Weights of a small transformer language model: MLP 448 SwiGLU, normalized queries and keys.
Each number is 128 + 32 x the weight over its row's rms, rounded and kept within 0 to 255. Layers, rows and columns count from 0. Numbers have three digits each. The size before them is the row's rms in percent of the matrix's.

# gate: layer 2 MLP gate, 448x160, rms 0.245, rows 340-394, columns 80-159
# up: layer 2 MLP up, 448x160, rms 0.243, rows 340-393, columns 80-159
# down: layer 2 MLP down (transposed), 448x160, rms 0.165, rows 340-393, columns 80-159
gate340 116:122185121081127073121097086104119153136099139086104146023139119129127140132093150151096103148149166165151085209129073109103106162138130120110128173100144063123120115058092193118157093153122123090171139128165092158178145118112157148180178162
up340 102:129169138138184124159063131138108182131145099112119142165127090120194137100107190160132096109133128169145137132068143088156096162160078162142119179180197111085127084084102131166059125169082168119077126115138089183148111104088146120133110102
down340 104:094111138102155141164075153088082137049133187118141168134102116125152135101131141149131125109123128105084186136116153152143150063108107101158142120136155170144084113099123150112106135166143139156114113082143103105146121079151140167134100130
gate341 100:133139125134146093098117096163155147133115122175184096109159102142119128114130113127189084113162163113123035140134112045130147143059142154132132172153126137093052122104095109098136144117096131115172175155089188130148084120080160120063161131
up341 098:129069142140079179148092152184070164113096132081093169123081127078128180143118106128160212122104134133170126094175118172114168102122124037120162110140134106102149134134161097088102115146091139139151153145112116178092151154102146077092146199
down341 101:127098137110138101110146155093199102108107114142133129130126153138141140078147134142082094119155160158108129121170134114123105095186121060049125135110099142151109146125142192046136095100133140140120196179131144111152117151115106106056120166
gate342 090:172172176173144085173094172095114132099162132114136208122118138148190217123128125138132149090154137149130153184148142122108103206149126128139094041140109101121177095168139087156061140170141174195161147146117125119147096076073136097129080132
up342 095:144178146133113164105065123109162141184119130175138144185133165130184177075126127106131149094182158184133145149063171140078133131130108166130123125184123085099129035099141116152113054068103104170114099145128146083197085133047145096092142084
down342 092:112113128096125114163143161098144186121122164159141136149152106087113119140103092129148190112168082157225161126115113143093112112145127128102143129116082148095118130124131028143156112152085105125129124109123108169069119089131139134174113136
gate343 097:081119166117134095085141056112155133122106115116125132159071144175113143141170112124146180153100114097060136087131175151099111168126087172164166116139100082114099080144107101160076146102103097121146142163124133181086140091179094105113138118
up343 095:145150091138156128211119144114120129087123178140132172107191171115150109137092134098130095129089183154149060173134128069184116149119145090096099151108139101111170146131131125137126123115146170151073086125141077076116141119103201144108151170
down343 095:097133128102167170200074151084194105139116192142167114164077152092116115107103132124092117133120157110117111099134154104146118104137142085075097141102143120123148141126164137151122054198155167172085144092129105111082099180126155177112144136
gate344 103:085151176135190119145170113095148083186115139180188126120150084100141117093125123123142181141089176101095140148208126090130123124139137149135149074158177165099125126167166127130108088132128159115109136121099133107087141147123043160096124106
up344 097:130145085055118161168101158163106149128161108139142208171125190074116105133139082122112142058098078131103099140130077148122140140112101094108091131138083099151082138130157138110159155141177129171169134077161046122180132160151110115129149136
down344 096:097151190105147164122122130128159099099160178161160146088113119072127136160080158127099146075094107118047145113170123126174080113151080090166182138187173130148126072096147147043168084151139097142135144063110128131092122150161062149092123173
gate345 098:107152127167143092105094057105171140102095104119159150158131081167102063148145170157145134091122186136120162133153117166053083142097050128074098102091145101119194139157072061165159120169112097113167145090119138150144088130151109100145123121
up345 100:129068096120105224120160103093150119156187132125138097116164108115182132081205173153180096180138082081178118149087100101107096101170113128189159171151086126133104144119113130118111084118119211147132090133170150104131130076161111146058117135
down345 099:108123127168080139082154140184123135124056168114173107106135107083187157106119052114139121149165151135193170079108156153114115127097114137151108134140101116167115071124130111187078119087143123111075107119147114154115123150098141117135137175
gate346 103:192182138152122187138150129141148119167126119091138141127097154089151165120152086100140140073110168123094135100149143089142079154136111167156139119090142112105106148161109086131108058101097132128113089100129133150170107168206088118103130135
up346 098:153121110094157117065110140175119129110092124176116129106117140137131082152213124060145147114144123148156137124061113083146131148175174105121161132127135109090181105146143078129131107139061156129158199105115156069148185097165191160177157166
down346 101:092111138123132093090121180114164153185087095167137105159161135099111084149165138101192135120103082138104132149156176180120051119039112142126094107113157130118110104161138176101143093096133149134156125075089089165112175085175132130177095144
gate347 094:126086120101074120180094091076125110143079094125092164082139106126151161080102114151143130164158151141094170130103134144113149150169125119194132170118133108133086118158094115085148170198144045169137118124077136087174122098090157162132130157
up347 095:095139177120139132086138131145083071079076159129152130087120168106167191111144165110140123146176132202098163131102098096101157175136141127151100170125095108138081101079125140154129083165120128169177193167174099136120151145155135119121123111
down347 097:145101118142110107190088122123141127211108160154139117160193125108097123145115140139144141119065199134163087207132071105148067145120098103161130126164130163148095127162127104126130134105170110131144126043156154159152130123129161130122180230
gate348 101:099158149094058130196085106134073153150125148108107072120117112120174110158166204131094140099167109112125125130134123134109184140117130067126141079165131134149127120190049168156130166151133156117088130122200154124112095148157158098106093134
up348 093:071141140142097137122111137191087160110087133118112100154132134154135134146124131177157138119106117082055096164137093091109101120113150125092109025111180148134215135131124143163100140153116088078055098132161075092083076107132097132137111185
down348 095:090087165104078140144071143165104086120139079108160166140148145135116157155095146117135154085136117141164103139104110115154133132144200161170157153110091167054127085130078129099143183128090065068118080185104175113094069133071159166128076104
gate349 095:130118141149135175093107067151173102166092136142165092091102138139085162160078167071112174094156132104104096184130091124115077195179127124178131093155076138138131088159058116086078128138093167112118121140072138185184107139155127101118140159
up349 092:168139153144091073148141137151160166089128125120086074170142120158119155188105121130186165128139099176081135165113200158143158135121090125161195135118060091198168076101144104163118128104141115101176141114163107149191096141101147158135194150
down349 094:160093061166141154104138206145160149099095166109115166129151129123172076109146135103072135140147103163131127113139147104145113099092149092124105142110121106100136088194182105150110131125138168098197164143148126106082156053131113149095076121
gate350 103:152152185132135181156177119122147165127152165070142126119141120130163163093096142190151187089070202129123138123107130180137115163082124129107125131154129100142117155112183084084115169158192110095135161109129149109090131163105127093102155093
up350 103:138096109119184158093144099074114123188145178166118068131158096111153193154149123175099158108110145160151086129149112171136128122155143087120122122107096141126113101149061165155084172098196137074059190150149102103102118115097111172157160098
down350 099:102147127063148179152140117127106092183145078145125123120105205102138140132189115179139140079148126107205154116086059078092077122171168086170146117150082096165105091121103132216134096087146114117075094150158170074148128104090162137173166175
gate351 103:097144124123106113146224056137110109122107098124094154137088152126167156098060097138115100110110191138126148148095166125156149098131130112144140161139170148130124104162119125133155099128111117148130141179108144134072152161137140165213112120
up351 100:116122070134165084169183180123063110124116157090147114105101202113133139110135070102078093083107119102136122140110143164174124132172075119149093099100104064131120130115106095141147152119103082145187095160130094150137106142128110132156179090
down351 099:134118158132117153119075116134110154121119118076111144080076145089167164161089131174151146053163137099200100135105159153140136061139119135157153143104099135117065119126139128099167127206131118104146106080153143146111091147146139135139124126
gate352 098:142115120091117111089198166185112148047127126152133129138088158155154061125178143093152134150159116117129125145141111119111113153151116151076164104155150087140104079114130106089184077157173106115105137120131078134129116183140120118130093125
up352 093:117102086105104092156160188121069103111092101151078107117078180097106105136158060143196116181127098104138138136102144118093121168114058129098133162146143076112128091072137109131143133141118118168108106190120099096126146172138134140178156119
down352 094:150188142117120113159123100110124197049148147146148094144080125154148139142092125079109106098115083162101125147150161160125088127102116125059171122164163159136127057122064159099156141153121075154094140155135142059121059114098093044159119150
gate353 105:083115147140045133122099202099107128140155200098149159144127155096121116141130137111163148127127091121128088087111138113141111173131154057114150139144100134132104117137083142093132139110177175103102172146076120151135149112151215071148132125
up353 098:141193103085123073174179165092111109135077098143125146101150170095140146170122102140108177069132099101146159077119165056126125082107103100121133077126062159128090106128174163183119161153111162122114141151103087104044108110082098124060090094
down353 105:127132130131103146123176107096106143115101115099123095153105180079153164151114102129143133152170149067096180142134157151138124178146107130127090183124181110109107101091108137192144122168130126104073133108192155157113135148116133164078129124
gate354 096:159156120122168121126165093204185097169134109121181150079160140141122111122200126154146109135147091215073054063085110056129156107108120189157131168058172128144145105113135130125138121117120106127137076131077119146108124169147085111109084064
up354 088:102093134156124108085093127091088130131128143080057105066137120166168135121107100108179154053189096201130103121161123131186199151125074121111083086085116158104174087087163194156132126129195116082106095119051100208116103119137161171119128116
down354 087:136125179100159197136089143139124131130167127096098122041094098123121094141105163134162142096106143127086087122190189139129106124150162125106116194158184142113120094049140163185159110102135168166156184072121139203123143137082132128122120106
gate355 097:123150157128166172129149045090095173113114122150149152158164151135116128152098148185124148140162130149143153149131107064148115111112118093152067136122130158153160058178176147164112139162147078132118128112147121145142153093206122111105142150
up355 101:187132156111139103132104068036145048127070103133155124101160141112100093076150088140080065152099116135091122116123138140122106152078147118176097116126135177074143081059076145115158158105097087122208123113161146158109107122169116111164082148
down355 096:096127161158114149223112128154107108104101102142149132115081116092175062151108102079120183137174138121141141114182162127068110213172146079110094106126119079155135107145120111119181172150103102144159161096095112125105154136096135095131159123
gate356 093:145120093085123156126114107137164111135131106141126137150150119090124138157136138147121124109148089119143191079091102141052181158182101124123104084138091105094176117175196209121111153159095093099105177117103160120136134153121131120070087116
up356 098:114144171153106128091175155151090127113117145131054164117145104136148107168114090152068161185122195160137146118106178139108099123077126112146130159105139099118091141100147116119088166171173066136160162111124146114104168130178058099186107166
down356 101:119131087143180108161057088116131123132128127111100156093086100117131134117114134133109068116127174133145163069130187161139104120105161179130143063150138147186169090131183092133208139153107105145156077081046149074124145172112132143108107101
gate357 100:063115146095184160106143125115122122108143129118110154067070159132153161097081169095158085124135172135132122134058061131108119181121155134164116117144095045169099120101118104185127138159113090085146152165095124168148166135128122089122159117
up357 096:098121127090156167084099108086145124120099121150129186115028117128163147102154154122155135144168149086134087115111106157136091145190128161157167126097135146093094115109188086183160083143092069152136158172118136143091218149125202171112116139
down357 103:167159143027082177185089118164117125171110147139160115107189127118143166092075095133128125147168084163151122107143106131135087099134076142139110071154142166135136160114188080127094172163129099115133130052167110148121134118138100090155163108
gate358 104:111140133124153107101166089116173150170092131115183105094119126149119094151130125212097078093178104121125152098106132123125094169103136093104214118056143117165087157129127105110103188123170119055124148119076140156134122103116111108186099121
up358 102:133073135176093107082135109125139151101157130170134161139136138147127115108159198119133130197135122124087150109104129062144107122154110115155162168110081150115133153152145112149101154159117079141074083101085168135166117135083139102148108109
down358 101:194092096143023127129168089119126112120134114120135125096097083118060137090080113131124117161139167144152123135125115187180130136134102117207159147181115145083127072183110105098178082127077116126125142087150104075095174138117146113134123142
gate359 113:137095113119141140095147148184114109151065123124151123155069136168102144087153155100092187154125107101113104105112137088113171135153144058179144141171112158083161122136130069052113145071162078101123185090182110100140118125120140128174129137
up359 110:087154119137137114149129112174130129119106118090116176115110120146119122121128118160162143128148177144080159145137170090198093199111167144089159159121087133097127142042187131152130074155107084090057120134196179163111143138129123119126138147
down359 107:131169140174092126142108164102116126107049158134116120127132107159140133145174098113093144101143216111133091117173161107125155105078140178107134149139080139133097148097138102052206154101139120160124140113183147105078172129133093156131144151
gate360 099:214164093068107173153112096100122126141140173092138101141149133148105168077168119164136096109099081169120139151139147127148110180167120107162118153154139140097141153074166152110122123138126099072136109042171099069084087175139141106150154150
up360 095:144121164150157137118165158139120098165091107130069103069124133169143100168076152075090117203142181097173147088198052104115090140043093122129158087068150081121115073163100170105144182092089135154118127135125161103119198100110141147144207135
down360 104:107169157174108134121075131103097098140089082153107143116145132151163119170097165136155178116094132100118161123105084105186107118140087103121130116138162098138093113079118099141086168162101144181108095115128144100102107136110124107133159236
gate361 096:150161144119083152196144140137055113115117114172148150132133134132080141110077093175141110155118151138115065114131136160125137225181182088131151143172126080169122181147086138137108160115175199151118125103156137130124098192134103102194122100
up361 105:095158172113152110140153114110169136153120168099109164143120154130117117193132137107123115099100116108174100144131157114118178136102110138159111137120146125144137088181139133168146129104179141061142161151097075103051143169104136169140124107
down361 101:138170154083119118118180116206116139108142124109143101110113099168122125113161086124082172139095163121202112102114103153101126140090132120150102116157121122108169111125144146079109116077182123076106059137099127115090089137117137120119141128
gate362 098:195156125099118103149123114130179133082115102104142109163111107151105111159149127147083130081111151149102081179122126134108146137164145130129175073151171146131160122145136129133128057086164142107157128147142127124111116112207173169139042102
up362 102:124135155124132145070148165126101100137101161178129131167143121113112146110109130126126121164142127156138179127121107132148102115152123074117095144178180090192108141125051103124116064100134135147127079140170139122104160034125162120114081083
down362 099:150187114139096198098152074106044112170143155083164179095099158141092140133123124156114102141106162114146161151133089115129161155173163141098056133094162138085114146077154104163131144109168090128172206103118074119144070097122155118141084124
gate363 093:074098126110149096198105149104127092150130151092048171109196091115074142080131076094094191096165132181058073155181101131139120154084100182116098126077152143101091111160111190117136116138186148165114148129137118135143099143124178129151155128
up363 099:095148144130199142128076080111164158132103095104147124107158152127111143148141125071094134111142147171152111111160157141138160158161090169088101200075126101200122088094162132157089095195079146116122171129138107141063181125130104096144129129
down363 101:116141098119132230130091082090124096112137144114110106140145102117103142155152148126121125117130108112146084154126052099186109068131105113152111114139110142143090119201141111209149127098131137136122151134124126067139080095145123174123135135
gate364 101:065110105113079097159126130074136151147105084082114111069159146105097100160162040152150125165117133107113126110137114133116165173147124118100177106154166171111121124132096162096108107141070124115089083109140110139150173107076164098150125098
up364 100:114132127091155110159118128116148122128093117094121088148194144107082163136130085155163095155157137117146078172129147138104064128172137103143118214117142169131209136153109157092075157083092150157148148130116091142150152085074115129127189124
down364 103:107075122153102092139120086088123142175065128133138083151189135116150124114121195129137130154093126141133135125118078148142100146072023134183128173111178154171163127106131120102139126081136128160174091140080121087083164100124154095113140129
gate365 097:062157120112147075148187114089137125128085119144099144118145106109063143148103090111096116218130130161084200069142115083084084153156142123098100061132077112122123119146127153107137101092104147160128148132136137175120151135187113142127151159
up365 103:152107084164113103159175149148102072169093101145127115123139171123093128192154194123125123115119128154138104167156085088173124089126125102126193157167120127149140064107140089145129070135187150140157137128146137068108176110089169163145067132
down365 097:119078128142149132114196140222123130138129169082170134123145070147171111123113125096148133092143156152101153131105092130155165147174194103189116092199095111149125178168145157138123182179154096113128100125159158159141159100129099163114124087
gate366 100:186174112106186132043103156114112201123075076118122099116098118124164125126152057195105183073182159191127137090160130113120150108149070160111130143162143092132198153130130098151088155142133117146099142115118086143185115158104107135114138128
up366 097:116105137120141130109149118066139075133089108169138175164182100112151129195144198092118123101119164117130197222100085079114138157102163125187109151145075116095131071166132081081083144079146133119164131132187142128125113152071127165142140105
down366 100:141065139097136132190152166103135112136124082171170131151110159079117121129104140109129166155136152118145159197113120134101147151138157136155153170120130077114146103156113138105093106156098073138151093126173142121111158099102146138150114158
gate367 094:137125067188153139081101144136166092187110156168116118117117104131139095114097126123129112119132166116164117099142104118132175054111138101103119161106131112110118098141166103169142150102074119095136135102126198151169111149082132190152143157
up367 099:081107124089077077110132140123122134162098144064093111115156095156092099124131141101042121160142106178119141083101145073087127132145110177106168159192106115118117087134116100108100163178160109146133129168115145129105130138139123071154100131
down367 098:102079114172197149172144117106111103088120167109136102161096164123138133112114098157093154065150170038173155156111103182163146173126099160133087110126176155155183140057135185143157124138156154099066124102148144102086147127083083173137129139
gate368 095:116106153082102098169115107146094098139147099121136131085146098130090119203123171134127081148135124142134068168154064160094125151160164076079113160123143113181168181167151101158133098202088111109115143113130125192165139116155150192152113109
up368 096:076088153130101125155158117104055084158171119051146110086136142121107132098112170084141138118179134166085094131158100156144114145145113147160117112187140147201172136098095050173157127172121143123117189121093167179179171076103133130131158177
down368 098:141140078160150103143050150134057137094103111139072120109149124128119148151123071149119174128151199146128121128139142117157127055179122082131125127099222088133111147139171084122127083135112148157130106172087120129133081137129118137081096158
gate369 101:146151107088154067106081104142152122097119103169097114134140144077105183106112171155124059181120125166108142125109147153108124169121110136078144116164080135111091144139161134149113091136068152105162094142157133166123124102109166109115170119
up369 107:138113096130064086131163083126086054186079129116127136180109126163162108145152172109166089146081157101183131136136142196095095168144088098129088116120093155110123154119127157097096190103145107130152154137123102135117117121107128129106186128
down369 103:196107118139157114175133119116185130126179168113130177124147202086116077122128165060083147152162203140151156136146172128176139131089135127118162136205111141134124098128179123115145186118180088137142126119135205097114137153112082184152114183
gate370 110:160140135171128154062085098122137120135106143190103141098131143120108185060128195142142133070134154105169103130125148218133117117136113132145096127121113150118176096100116129128152175076108140092131131135123106102115116143111118113086138079
up370 099:127141098157182122219156118169131127088095151118072145147141137136114161102117143110114112095126148078127149120100151199175074111154160120121116084119091130204163130120084142150141109163143129124096150111107129071141132154118145140127137155
down370 104:107107104164152140095147144074075110152094188141125190139126106160129194145199097152101099055161145117140134077132158106111148106092129060181114133109076137153139155074130113123103112126110203117073139108156151105138075126083148118104157190
gate371 094:131071178064098134155161109132167122154182131115180194125133136174147166094086143166078118182128109112124179117122131164093136123089081121141149081200197162121111134147189180147143095119130171086120108160069124142169121129160133181129159141
up371 096:195142128058145141078131166165155112094139128147157129126085090091087064143127120151097142162119130128133099125163093175110125120185090168131128133143093133088111113142112138083132180160113149173180128128205108156108094142131122148150114147
down371 094:162094129139111153167146108180221060150114159154143110179095113173102137123109088142190117068073130127158114088198085112095134101140115167102134158134074116127125126137139083148138126044126104183137099145119090166108150153139083141151201105
gate372 102:143110101127109049113144120144143079115111150123169173133149123087067195119070185183127141177113114106089111080174123119147094127130122166115136084086154106137115085138108152105135140083095064094117100073160080134163106100108173158109177181
up372 102:185136106165191077115100138100127124099157170133183164074094173099151137188094157195121119141102140080172092106155079144164191141108095137121134088085097075079197137106056187174128123092113119151143101110092109127132117125127149165119113117
down372 098:147095099125126104100193200116102111102174114174129154167191081162095176198140147119140137124082133083172083134120116108114152128143140180117102123094079113170139099159086191117185104090139096158145127157136184120137076129110073127147098123
gate373 105:117099042147150188143119181124181098128103095085148109092143171119152129152151141127088148126087110147121169123072124104124147111158111124085172135139203123150095109150124096063149093109131143107130102155091098070196097186155191109108104148
up373 104:102111141092066105103153043136127146116167118118139105128121114107113148087092105148144134119145144072151108093143133197111082096180143111117099154165134113149122135109133145124084105140110040112175099158112165131096120136162176116084185113
down373 103:115147089159087085110136127094150143122092083192095167179155172111127109185109169085125111106122107156092105112093129129157134132139130134135128121137131132095170118118115160164148071118140152174200112161164104159105112161215213084135116110
gate374 087:084143110227110163153090166043158166119150115147155131081094147150141093162137158118126125120140132160143138105081147119097170110171107083079142166088079126151105101107136125135107178104126116120121129164097165061128128138159199109105124153
up374 091:141182114144115108111141166061211170107124063140164103115160146144105136104167141131168101143125113154147112110102122103167169121126150155127141154149078120099101121125099065136104178078149130160162060069132147085128076106139140165136115155
down374 096:060130151147182171091106155108135121109184116113143165079123062162147168143062101079152154119076103124116121047159163131139132188133128082051080120084153170153195129130081139115077173095167126115119108169110113215155141133116103136145122109
gate375 102:082097082126115177083147168141087161170084064141105164153100112174101175131124107133134138159116176131155188113130124078075156138167164122128169132154108140139132134181106138125149151111119081122207149191176246136136133133143124122166119111
up375 095:112165109162115106098116191114043183158084128171109137078078090099143115119114123134123088116134163077117154126129123117135152149159165174121141066138081168147170142205073084144185154067109076098093120126126163143160128093172052135134130092
down375 095:107135078082116077149086122086136112131123130154092111156152187172133120194051089200118106175162092115123120141114118114139118055184174163128185137144167111116119150139164062086084144082125080100097174165191074090114151141135128182132067094
gate376 102:123075127127148143164083128100123126147191166139138075108089144074121121104138072145089119168141110067121108098134126159164146113147076123130080137157116118104100182112168155096186103087087124163129024115123118133167090096146110092121097112
up376 100:110127153132102156076099139116132087138059142143108151117122121119151188127179108099085205123101087119183106118141144188079127137113126074145073129188173110068081145090191099116179154147117147124210165151168162117106116105119096111192116140
down376 095:173177132111134107134112111152146140097144159128148098093063135114115125128109132153158125109156191135072115143183117167044139138018107087088103148103145132130144141073128151124098110155160149103129158098118106080086146116106145126136153160
gate377 091:112080123137051178080147140169118086078182127127084183089193140168164104151140134135151125113113117126122045098123135129127140102117106104181192114227149114134130142153147140151134124114149151139059075113159129146089125111134151088048103151
up377 101:087165132108157132148112113136173138182081122107148122114114111198126148101186151117111107131156077140134124152134116133168122104111154130070125137059180115146112086119125141145051115098133137087124115132129115126122103127144109112185130084
down377 091:127138134049121128134084137163124123134134096125125139151072138091148107086085082150123063163071129115142092140113151109100163168107115140131163133078104119115054159159129117112136094180154108136140194101087168158159133128108157099136127123
gate378 092:110099190136144132169145094099127171168106136067148103141146105117114183147205106097149172123141117153096074103100144152117104121164168084138158086150063112078152132103100163120129152141152138084036103100086129183104134131148158132076123149
up378 096:135114121156114155125115090129116111119146134071108147116172229145145111043124125121059158158125172099108117147105117115110131085136161120160125087175093194183129125122186209130118173091135106176115146137145127138147123121149168109111163077
down378 097:149163162179105101158118110146095159204151138123125141112128150131205071090163082144126104190150086097146072141198149124169124115187128117152134180067134116127160141115181102148136161113125068128158160078134127138151060127126112139108032092
gate379 100:098127123101145156152089134101190121093127138147101126112084130131142095062129206117166137115094154154085123134165090216097122155063134129096111186071090140162155107185094097123171153145142144147104168132173157129105127156211111092123131112
up379 111:165136135118151132122103136154105199154107121147128114165130125125124135198149119155110123200123164094097119102084105127157103158143164083160099142184197100091108105163122145083127165053115110097129108130103105113118118125112149122173149166
down379 106:109166139078112104079079125132166114154108129119168152177122126105094185161077149135114124168089112155112153179121130156158148133124113102086129088151109137143134122110108134072111089102108199106165105107064112128153126190124175132139134113
gate380 103:192098150137107134137115176150056167135161109166137152103174159078066087070124169129143066117115111132131090102170152127093143195094115103157119085136137161199120162113102100172059154145152123172097157154154120117142146086155154151171131192
up380 094:128096115195091112152150156145128092182142169135136066162141160081044106103096124109115124123074097082139135120096130118162155096165158143128167085176088147145151073074142139179178123175095093161172146119120098166117101141163084079147087143
down380 096:129111136097166106183119126145108155119132104096128154102115143081165103113121125135158146101117064098120132108126148132170120116093207210071149098185131158132090123105109137144127095116096140138063110130064177159087118112141095085114165163
gate381 102:120167093102141139102121142157117067167084069159127151094097112109097098141116082083138147180126083103133092149168114078162098154145155136113147093131173126103146100130147138098145122027156142118177112093156095158117097167193114171135135076
up381 099:139184084088126132098127129094086092069188165151129117178119083107115109199184158117087146100148103097164129140128092120106071109119158166118115090123148139144108051124112100074089115094089141124062158131140140109090087178134169132155101076
down381 099:098110116116111134165111118070088184147176150134103095194106070155210121096146119111119109112182070117101130204133172133107150096121173154093126103143108138144090125073142125141084099096142074132155176143194180064154125145079080107120151138
gate382 096:085171101120113128068055151100101167114149116096093124121098103150084113068091069172184137103126122116151126122155167097124165115150108089094146137191117118109117155105123041120184152124155153090162075066104098121125112074086160130175130092
up382 099:134098134189162210119161124093170144078067134076133101104151150120167127147175179104129142076121122128101155133139142146145145118141117146180185143115148116193100173164153163180144141179137117123139166093097188174087156115165106090213131172
down382 096:123137130066153145079143158135174141174124104134125101134105096126102111164095171141074176177165168081110079165133113143111119128107138091120093166172106144145130070101093180073166149107114203175070113087172147146174182132135126080139200108
gate383 097:142160145083126168111152131130117108136183160117151123106117197146106160133095107167137126140143186193146106146128153134197149175139117139068102169087149132189098076113135122200121069089120129114136116149166123187117063182142119165135171104
up383 096:144140115122143138128127139133072171140154174129127163149092108112065122121126149159114093060125127136186098109128106133248127133172110131105123077141138146188103113132177071166100122088151160093084120150168168187099130137136154171095105128
down383 097:136115148113056157134112132144191143145142101149050081145102160115153151101121128108123076083138145132176124124126104142117168079163108093138142177126160104098168134208150109112158104160069100119092172170139174047130144172136187122106129180
gate384 103:116153104180063153114123167111071109098125105145080133143127124102119121119116057167021148129159150156169144122070111096119077133112093105137124104185169146120147129179135130092086139144123176195127152126056146095113167113164186122132100165
up384 109:107140115140129117088170111218140122120161121173186115166154115152140191126144113098155116095141141147099195172091149080114131115108101116093085099106131132107139137112148093113057156169086100090106172234130173154185152110143095162127118106
down384 109:124142147113145123137078116122110128058065147097092132204117101084138175095059145104159145156104157120161092138103069102083127114090110074102117123120134112151084178142165094093147136117135147159114113116095178141160146114087134141113179170
gate385 109:133095130127147132078135081110126102100177168182110204159168161101154170104086085091095075141148129088090087161098121132089163145163127142085146162094149164133089102106108096132159092128129177156135154231106078120170140123152089136121145106
up385 104:150118108164163136144115162113178103117142148192188187135100125125121152099164147134149157187104131106179113102126101138110078073117091136115100087133171146156127110131063122167112158138154091154092118185144118111156094082054126129118178097
down385 107:153129143097098113064138144120145111064115095102093093171115062189118135090073111101086168106067175143098141106158152164136136100130079079127168126153066143163071127188071141093186134110085145123122105158060132081127128104109141078118130104
gate386 097:111139157146070074049108111121098098166077080022127148162142147111130123130132152083110132074111145128169105106125130165125133109127098134142192138163100139166087087176083155130141164133089113075111117141113102114160133135159109143165137069
up386 094:192107153081180138114115108097160181152132145141175146166131178162165113151141145079153076146091206168112160140088167119121114096121092147079117162127181152127103131195191143132119089091157165107147133140117095193142127098156050107088165060
down386 103:072111082103191158166152153159146106132190110063077168127113127107156134108134088142071170173131113104143122099149144185072127123123115090122060190176145103097164127106113163091136156145133165114141091156228106144084136173124185135139103118
gate387 102:156126106129128141201142147127152128091201108141131136135161116196122197083111139102097115096068108175097133171122122179112117129176156139179111092126169088122144150125102178120122136138152158092135129127119104105142126119163110157103144085
up387 106:180141144087115172166155119178184125150118117144121222132133089160101154141164105119112125109155152160138081089111116157090114087170098121137102139137114085147172168124169117117166082131169107125149120119183136080171152132083168091103102086
down387 111:065168178120169122173166155182167160143132138129095187184093151161070157138082144081134138088149159133177154077115131116125118082125169167137109149139171071109202168086048163097130116093152133093099092154177094173141113087134173148129135129
gate388 099:145136104136146145131115176059109150143152134127117112089072124089084086171161096136114069129135084058159127118123101133087086147139125072097104154101106081143154140096156130126091178147147116164113194138173102118209111149149115168160119125
up388 098:080136145106102095092159163126119122120116170154135114099114067171078134147135128144140154142181090027121163137150091134150127117144141150109099086139097134097134105081160088078143087173141126117151119120152136061180177158130177099157103099
down388 098:115122113096148086139113165120106122155146107118103131150163102205100132156051118139144147114117122107131076087115112133134111079107047133072139149134118137126098118151119113173098126132154113127135077181151197101083081177122167119192149110
gate389 103:146116079155120140101091094128126197150147102114128174202157206120082131114141166133106134132136132115098088158157141156121073147126114143091114102154172111082121150141133126187159116184137080171160093142067125065083131134135138123143131074
up389 096:129144110170087100137130117107119137108074132146155130107116159096131088104112116096131074138126164133168079136146089149199114161121126141143121135064132224102144093147122132159096095123148061055127158145092168147126148148121103143109083146
down389 100:147102164121121094193091127072116105138133119155124117103128124118115077162176105134105192118164137118147132080119108173120167139134114140125124128110084109119132121133102094053114103154091126065122154083114128161179046091130118160143102164
gate390 101:150106140208185207083115152110099182092138160099173125089138136104128122130177121115113122120135103037078064124077138096166178092085149085105167135120174084120148176115149087146089104162094123100091128117074106147143075092196131105153155119
up390 108:151133095159125113187140152127104140132154189087137087177148167141140094114150096142143129090124169147176085150137093123188165117100136130048156116140108108103121124102174133086111120159102086078118113116099134092114154149142094093118119135
down390 098:140150132137101133126111104144141133132157158150119132147139151116148078141128095154094103109117111140170058201127153173174223094140095081214126097188184123070111090072126099150144136139080118132116138127148096160112144099118129110148165109
gate391 097:151121109093140152173180074145146124131121134157105092116141143116119095085150110110167164107102160113097135149199122095100146187123161109120112179165068144093077074088145075182114076129104097161167067129142129132134124129151144139098165085
up391 093:117099193111137122076212144177088145106131091113165157126120072145135148104116125133097097108147165156134114150143100119152170140151134106067187094090150099163102110186124133127171118095088159152185117112087092155111184114121118143043151070
down391 100:156170173141125108124124095101118112164211123055134122159130106128119141099134123115150140178138087111122144143088153109174081137095121165177111165184145137119089129069161161108098138133172172119111147116143177159166126092123120131129151166
gate392 100:147133151154133123132104153117140078168125132133104143147121112151124115141157080087104129164122034130108147098100142068118100158060122123084153004144125111095090123057080122116121125086147163157162114119138052153128074202185146144155127140
up392 099:185152087136122136105082158145097169104144180177151099133150096138134110111149115162159031157105166191169088184099142120147102218114140052140134165125175142175118082069126110134113122188156173121081156119161093107128143121145131086189134119
down392 101:121139115165086119134099152105177079118117090140140093093137091127099123134160134154080107155093103127175119151191126137097130204141144138114106151141156118176150131088154159127135222186091160123116079219140137154152119110131045211142109147
gate393 098:112112084162101080125136153180124079132152091163138075084122151155093129118076145068118168147199130163122145096155098151095170069128134094078086128149160123160125147098151140090121140103093131111104139096086159089073139136128124091104169182
up393 108:109130164133136202148089083131182157117117125115094119147094079149144160112120088158099126119113099141167190133153169079130123105126167154133180120066155151138070162157099119084143114120131105160114113163067140109183109159142182047124168150
down393 099:118133089191124075108133151152105145142142198055153122108161125087100146127131162074145134181150190118102103082108125167108099163128137106088071139128129099174080148103147140119115092128127069161123113151151104105092084123149120126176146060
gate394 102:186110147056076116118145128151151149107071089127189068180146117120070120088156066184074123140137096160102182127095069140159177098157150089027160130129205105101124089104129097059152118104152110102108091092131117127116154112142124162132073172